{
  "n_layer": 19,
  "d_model": 160,
  "n_head": 2,
  "n_kv_head": 2,
  "head_dim": 64,
  "d_mlp": 640,
  "vocab_size": 4259,
  "activation": "tanh_gelu",
  "norm": "layernorm",
  "norm_place": "pre",
  "norm_eps": 1e-05,
  "positions": "learned",
  "qk_norm": false,
  "attn_scale": 0.125,
  "bias": "all",
  "tie_embeddings": false,
  "parallel_block": false,
  "init": "normal",
  "init_std_qkv": 0.0273,
  "init_std_o": 0.00443,
  "init_std_up": 0.0273,
  "init_std_down": 0.00443,
  "optimizer": "soap_variant",
  "lr": 0.00632,
  "lr_mult_qkv": 0.7,
  "beta1": 0.95,
  "beta2": 0.98,
  "lr_head": 0.00657,
  "grad_clip": 1.0,
  "warmup_steps": 200,
  "schedule": "wsd",
  "decay_fraction": 0.763,
  "decay_shape": "linear",
  "final_lr_fraction": 0.05,
  "batch_tokens": [32768, 65536],
  "seq_len": 256,
  "doc_mask": false,
  "train_tokens": 239800000,
  "steps": 5131,
  "dataset": "wikipedia_en"
}
Each number is 128 + 24 x the weight over its row's rms, rounded and kept within 0 to 255. Layers, rows and columns count from 0. The size above them is the row's rms in percent of the matrix's.

# layer 15 attention query, 128x160, rms 0.142, rows 0-46, columns 128-159
size [ 95 101  99 105  97 102 104 103  97  98 105  96  99  92  87  97  94  92 109 100 103  91  95 103 113  97  96 120 106 104  98 108  98 109  98 108 103  89 103  96  95  95  97 105 102 104  92]
[[125 120 112 116 163  84 136 143 123  75 181 114  78 146 150 153 145 136 118 100  79 124 124 114 126 104 127 152 126 137 120 196]
 [ 94 129 109 106 125 121 158 150 128 138 107 153 121 104  96 148  90 155 158 150 119 118 141  88 174 122 129  99  97 123 131 116]
 [117 124 127 129 145 152  99 107 149 109 126 163 153 184  71 152 120 140 140 138 108 114 139 102 160 155 103 126 134 129 129 125]
 [135 141 124 116 134  97 125 120 120 118 138 148 151 135 115 118 129 113 116 126 107 125 109 118 125 137 142 136 132 104 110 142]
 [ 97 124  97 176  96 155 152 136 174 144 158 128 151  97 119 141 138 108 114 152  79 126 142 124 100 134 149 146 128 140 159 127]
 [109 110 136 140  96 107 131 132 139 105 124  91 116 177 145 134 165  99 113 122 119  87 114 100  79 102 121  76 142 157 128 164]
 [131 134 123 139 108  75 149 179 156 145 124  77 132  77  94 114 126 110 178 129 123 134 104 143 110 102 162  94 142 130 124 114]
 [136 106 145 134 122 153  81 112 146 117 133 122 121 142 189 136 171 140  98 109 133 163 162 126 103  74 143 134 153 159 112 120]
 [151  69 143 182 139 162 131 104  89  99 153 162 155 117 105 109 108 124 112 184 143 175 118 165 142 152 143 161  99 153 124 117]
 [106 128 140 120  90 130 154 132 130 120 111 146 107 118 157 151 131 104 171 130 112 134 161 104 124 132 122  83 117 154 101 132]
 [149 153 112 115 135 154 147 161 129 137 150 128 105 134  80 126 127 138 110 134  77 110 147 129  72 110 135 147 110 146 152 107]
 [ 97 147 144 120 129 169 112 176 134 134 118 159 131 159 104 144 121 125 135 156 143 117 154 126 130 122 149 139 147 169 185 176]
 [113  72 141 135 149 135 147 123 148 128 159 131 157 191 117 152 122 122 143 143 141 128 119 115  91 136 155 102 150 139 164  74]
 [128 109  98 116 158 124 128 133 140 167 178  99  90 147 133 179 131 108 157 124 134 129  96 126 131 142 123 150 166 109 163 177]
 [155 101 166 126 137 124 128  80 148 145  82 124 143 125 129 112 107 153 127 139 101 139 120  83 130 141 108 174  93 113 106 117]
 [140 118 120 135  89 133 133 122  84 133 117 125 150 146 152 135 121 125 171 129 123 146 127 143 107 125 126 122 151 141 106 107]
 [133 150 102 127 137 120  89 170 123 142 107  95 117 119 150 170 145 125 139 100 133 129  79 141 124 127 129 101 129 118 130 173]
 [197 196 124 118 134 126 134 171 119 120  98 170 185 144 126 132 150 132 146 154 131 130 180 151 106 142 107 156 108 100 102 147]
 [155 128 155 137 120 161  93  92  95 132 134 163  98 154 151 127 101 158 117 134 110 127 143 127 120 139 109 123 167 104 121 126]
 [163 121 163 156 163 108 142 137 166 150 110 127 154 122 104 133 100  93 157 118 133 134 139 188 168 146 146 109 102 116 134  95]
 [181 146 150 128 120 160 134 121 101 204 117 156 182 130 145 107 147 132 105 163 117 124 134 162 104 175 136 124 145 143 145 155]
 [179 154 105 146 129 118  50 114  99 112 109 135 144  99 112 134  71 146 132 133 113  96 132 132 135 153 107 126 113 121 125 147]
 [104 115 152 131 146 148 116 128 118 116 160 136 137 144 128 100 104 126 126 155 136 107 173 147 128 146 175 119 165 153 127 143]
 [142 120 133 124 124 163 151  99  84 127 138 155 143 137 103 111 165 141 121 164 148 124 138 110 125 160  88  68 112 115 147 166]
 [129 156 121 130 135 129 107  89 146  99 103 187 112 160 126 142 128 138 110  90 127 161 150 135 108 155 121 113 117 165 162 105]
 [156  94 129 100 133  90 131 144 172 115 131 119  89 117 137 126 101 168 141 149 147 140 144 134 163 173 172  92 106 121 150 146]
 [134 106 147 116 167 127 135 134 118 130 136 130  86 108 108 125 128  93 116 134 159 121 138 122 100 115 107 107 141 166 150 107]
 [116 100  98 146 165 140 127 130 122 116 111 144  93 143 182 113 116 123 127 125  84 101 139 133 121 108  91 130 123  83 146  98]
 [ 89 164 133 150 137 140 103 103  80 132 191 194 174 158 133 132 138 148 127 145 100 145 123 132 120 150  88 153 152  77 139 122]
 [ 77 154 113 126 133 138 108  88 136 132 143 112 141 142 120  98 130 169 118  90 126 130  96 116 135 114  93 165  94 125 134 133]
 [111  72 118 117 132 170 142 102  80 105 139 119 158 164 119 113 138  93 148 137 129 146 100 123 155 163 105 124 111 115 126 142]
 [103 146 147 128 131 105 128 152 152 121 119  89 119 108 177  91 114 128  89 110 127 115 167 152 139 157 120 129 123 109 159 119]
 [ 81 116  67 127 154 119 134 128 142 134 120 140  84 131 142 163 141 143 120 125 144 178 123 105 135  94  98 133 144 164 173  97]
 [ 98 212 139  95 115 164 140 116 126 112 137 134 160 157 142 120 105 125 134 111 125 122 145 131 160 132 149 103 152 111 108 109]
 [102 139 111 113 100 131 144 100 131 170 126 148 126 155 137 138 159  92 143 114 134 119  85 116  95 105 172 131 101 146 117 133]
 [144 137 160 104 176 127 143  70 130 122 168 121 129 108 133 147  88 122 118 213  87 172 129 142 145 142 113 118 133 121 120 141]
 [128 128 133 146 152 102 150 104  99 154 106 165 155 122 131 117 118 122 172 177  97 124 139 128 120 112 124 110 156 113 127 100]
 [111 137 129 108 163  90 175 161 132 113 115 124 123 123 119 163 113 137 141 155 163 119 174 110 123 128 118 117 129 122 128 133]
 [156 121 129 128 103 121 109 133 168 148  79 140 134 146 109 160 114  97 131 145 136 154 139 147 143 114 114 151 111  93  99 114]
 [171 166 112 152 152 129 103 127 149 120  82  99 127 153 132 102 119 137 118 143 104  54 160 110 119 169 151 112 135 118 142 139]
 [115 135 146 140 185 108 109 135 122  94 100 133 117 103 171 128 128 119 106 212 139 172 117 154 165 159 124 132 114 110  97 129]
 [149 176 103  95 129 107 105 139 112 109 142 150 135 109 142 168 117  59 127 175 137 105 177 127 128 124 147 115  84  93 116 154]
 [115 129 138 121 126  89 150 103 152 115 101 113  91 142 112 152 146 169 120 103 171 141 129  98 153 137  89 124 115 141 113 108]
 [108 156 169 174 127  88 143 173  96 139 103 121 139 141 133 175 100 130 131 100 150 151 104 146 119 101 138 139 144 103 134 140]
 [100 140 123 166 114 123 111 147  83 112 140 123 138 155 113 154  68 126 179 111 106 139 100  83 124 146 159 163 150 129  85 101]
 [152  95 112 137  88 129  95  98 125 147 105 117 145 182  99 132 103 155 105 128 130 149 125 128 136 104  99 123 112 111 135 128]
 [118 127 102 126 105 118 123 108 148 113  94 157 119 132 135 130  87 152 135 116 156 101 110 129 180 178  90 121 155 162 115 122]]
# layer 15 attention key, 128x160, rms 0.15, rows 0-45, columns 128-159
size [ 94  89  89  95 101 101  97  94  94  96 101 101  97  89  90  98  85  93 106  97 101  96  92  98 109 103  94 109 101  91  98 106  95  99  94  98 101  88  90  86  96  89  94  96 103 100]
[[116 103 127 106 175 125 149 144 112 122 121 104 154 137 142 103 143 100 138 112 115 127 150 154 127  88  83 134 113 145  87 109]
 [120 175 134 116 139 103 169 159 115 165 147 167 116 151 103 108 122 149 136 113 126 101 144 143 147 151 130 126 138 140 122 140]
 [126 177 146 119 131 133  65 156 110  93 172 159 105 146  90 146 138 137 147 111 129 162 103 120 158 133 150 129  73 157 160 134]
 [126 132 136 139 136 113 132 105 174 101 160 126 150 138 132 117 137 128 146 123  79 144  85  98 109 146 123  94 153 126 102 116]
 [126 138 109 165 106  72 153 120 142 147 125 148 132 120 158  78  85 147 116 139  68 126 169 116 125  84 138  64 150  78 127 167]
 [ 98 111 183 140 119 120 196 150 121 144 142 122 116 104 133 131 106  87 122 136 138 126 123 107 137  89 135 125 137 128 142 146]
 [105 122 130 111 146 131 123 156 136 157 117 123  89 142 113 127 116 128 154 128  85 100 123 126 148 106 133 127 189 120 138 121]
 [121 111 119 107  77 129 110 112 114 111 137 148 133 145 126  95 162 124 119 172 110 152 128 150  97  95 155 102  82 119  89 124]
 [ 94  92 140 133  62 150 179  94 141 151 133 129 125 112 107 154 145 175 128 111 136 132  91 145 155 131 130 137  90 157 133 119]
 [166 122 133 117 137 153 140 102 169 123 140 143 102 111 134 112 126  91 188 117 154 141 143 139 110 114 150 133  91 193 140 135]
 [127 193 137 141 140 131 128 117 122 148 116 146 113 142  82 109 103 160 103 139 107 101 106 137  83 108 107  95 102 165 136 149]
 [121 169 171  95 109 128  83  98  99  89 119 149 156 163 139  99 123 140 124 169 126 135 110 107  99 157 104  92 117 118 139 121]
 [141 104 138 160 134 154 143 146 160 149 130 163 116 141  88 153 113 135 104  97 152 121 106 127 162 147 178 128 165 156 152 132]
 [145 158  93 143 140 130 134 167 117 128 118  96 115 133 130 153 127  90 166 124 121 122 107 136 131 104 164 166 118  98 140 106]
 [132 106 133 106 100 121 123  90 159 161 131 118  81 118 102  72 104  98  99 112 124 134 113 164 123 165 117 141  95 140 173 107]
 [100 112 112 150 105 159 154 152 130  87 165 129 120 153 118 102 139 152 148 131 125  96 124 112 133 100 167 124 111 126 133 149]
 [156 140 152 146 115 151 141 107 141 141 108 102 157 146 189 165 129 117 131 121 104 123 116 137 127 133 148 104 164  97 130  87]
 [130 142 131 109 179 121 123 124 149 105 123 118 138 171 134 123 144 124 122 120 125 101 124 159 138  90  94 104 155 145 134  99]
 [119 130 127 142 131 132  95 134  79 113 144 160  94 162 133 111 119 154 134 175 109 138 145 206 103 124 104 112 135 156 103  92]
 [124  89 108 140 167 124 124 142 129 148 101 119 102 113 116 166 111 167 136 135 135 150 130  90 118 134 122 144 119 121 126  96]
 [120 157 110  92 108 121 159 106 139 141 133 171 146 139 160 124 161  96 126 151 141 113 140  96 108 144 155 156 115 100 132 107]
 [169 140 151 134 113 114 114 123 123  96 121 114 105 127 104 126 119 142 119  79 156 121 116 127 166 129 128 108 113 112 112 104]
 [114 120 119  78 102  93 120 128 107 143 167 129 155 107 157 120 128 117 123 128 124 125 154  91 156 119 145 144 147 161 141 117]
 [107 136 115  81 121 108 125 127 147  94  75 199 114 108 106  82 139 144 134 137 104 159 146 113 155 143 147 136  91 143 109  95]
 [159 117  95 149 100 147 114 144 121 122  88 175 140 122 171 189 143 122 119 111 126 128 131 143 124 152 130 139 117 125 133 141]
 [155 115 120 136 130 106 125 150 134 204 118 133 112 111 113 150 140 124 161 111 159 136 114 161 138 114 118 134 138 131 164 136]
 [ 66 116 118 159 156 107 192 139 111 113 147 103 127  97 110 180  91 124 118 117 123 141 138 145 126 102 119  85 119 123  85 142]
 [106 102 126 101 135 129 129 113 137  83 150 174  73 133 159 100 145 109  87 115 106 171 146 155 131 131 101 117 142 118 144 121]
 [149 153 117 136 133 145  86 100 131 108 171 158 174 147 101 134 108 138  85 110  91 159 168 147 153  93 115 141 136 123 136 116]
 [107 135 162 133 107 146 103 101 121 142 135 124 169 140 112 100 107  85 161 155  83 137 126 120 120 140 171  98 100 142  98 150]
 [132 141 137  72 140  79 102 109 132  99 112 137 123 183 121 117  89 125 116 102 157 126 129 130 143  76 107 112  87 182 111  98]
 [ 82 112 136 106  99 140  91 121 113 109 110 128 147 134 160 137  97  87 112 120 127 152 162 154 137 114 105 127 128 122 117 116]
 [ 96 119  79 149 145 101 157  96 135 126 117 157  81 112 139 154 110 115 150  88 120 139 109 119 124 119 117 122 148 121 104 106]
 [113 121 133 143 128 133 160 103 113 127 132 133 191  87 143 104  85  99 149 114 174 101 122 105 125 140 151 137 156 112  94 148]
 [136 114 121 172  68  92 147 168 122 139 127 165 124 120 146 155 138 122 142 162 131 130 148  85 110 124 128 148 173 141 127 170]
 [149 134 141 113 173 124 111 158 131 136 163 112 121 104 127 103 129 121 124 168 125 120 135 165 153 121 131 142 128 127  78 124]
 [132 155 198  78 169 119 116 104 125 148 142 171 146 120 139 136 150 144 112 137 136 105 155 114 125 102  99 116 107 152 122 131]
 [153 156 145 125 161 111 136  96 131 135 178 142 156 123 119 135 145 143 134 123 152  97 191 116 119 102 179 136 129 183 103 121]
 [169 124  79 132 125 127  99 131 163 161 140 102 122 103 183 105 131 150 139 158 142 122 109 146 113 152 166 159 109 127 155 124]
 [137 125 112 123 143 118 117 123 149 112 127 112 125 108 157 141 139 146 144 109 100  97 128 101 119 108 112 136 143 139 144 117]
 [130 162 116 155 135 118 118 112 142 107  88 131 136 118 154 137 136 112 112 147 146 146 119 168 127 129 151 129 151 139 115  98]
 [159  89 136 120  85 140 132 142 137 147 171  95 128 121 110 142 108 131  79 156 125 127 134 136 143 126  91 188  97 142 111 129]
 [131 140 140 121 132 104 132  99 111 117 111 101 115  99 134 140 172 177 124 125 137 126 133 102 171 136 100 131  95 165 101 125]
 [ 86 118 159 175 144 147 141 189 137 150 113 143 139 111 100 152 116 146 150  84 104 181 121 147 145 121 165 171 128 162 127  86]
 [ 93 132 130 151 111 109  83 164  89 139 160 146 102 148 130 117 102 114 191  90 114 185 132  83 116 131 132 115 111 125 137 127]
 [143 109  98 107 111 126 133 129 134 161 140  97 116 155 127 144 126 156  84 148 113  85 134 137 156 169 116 127 135 103 117 152]]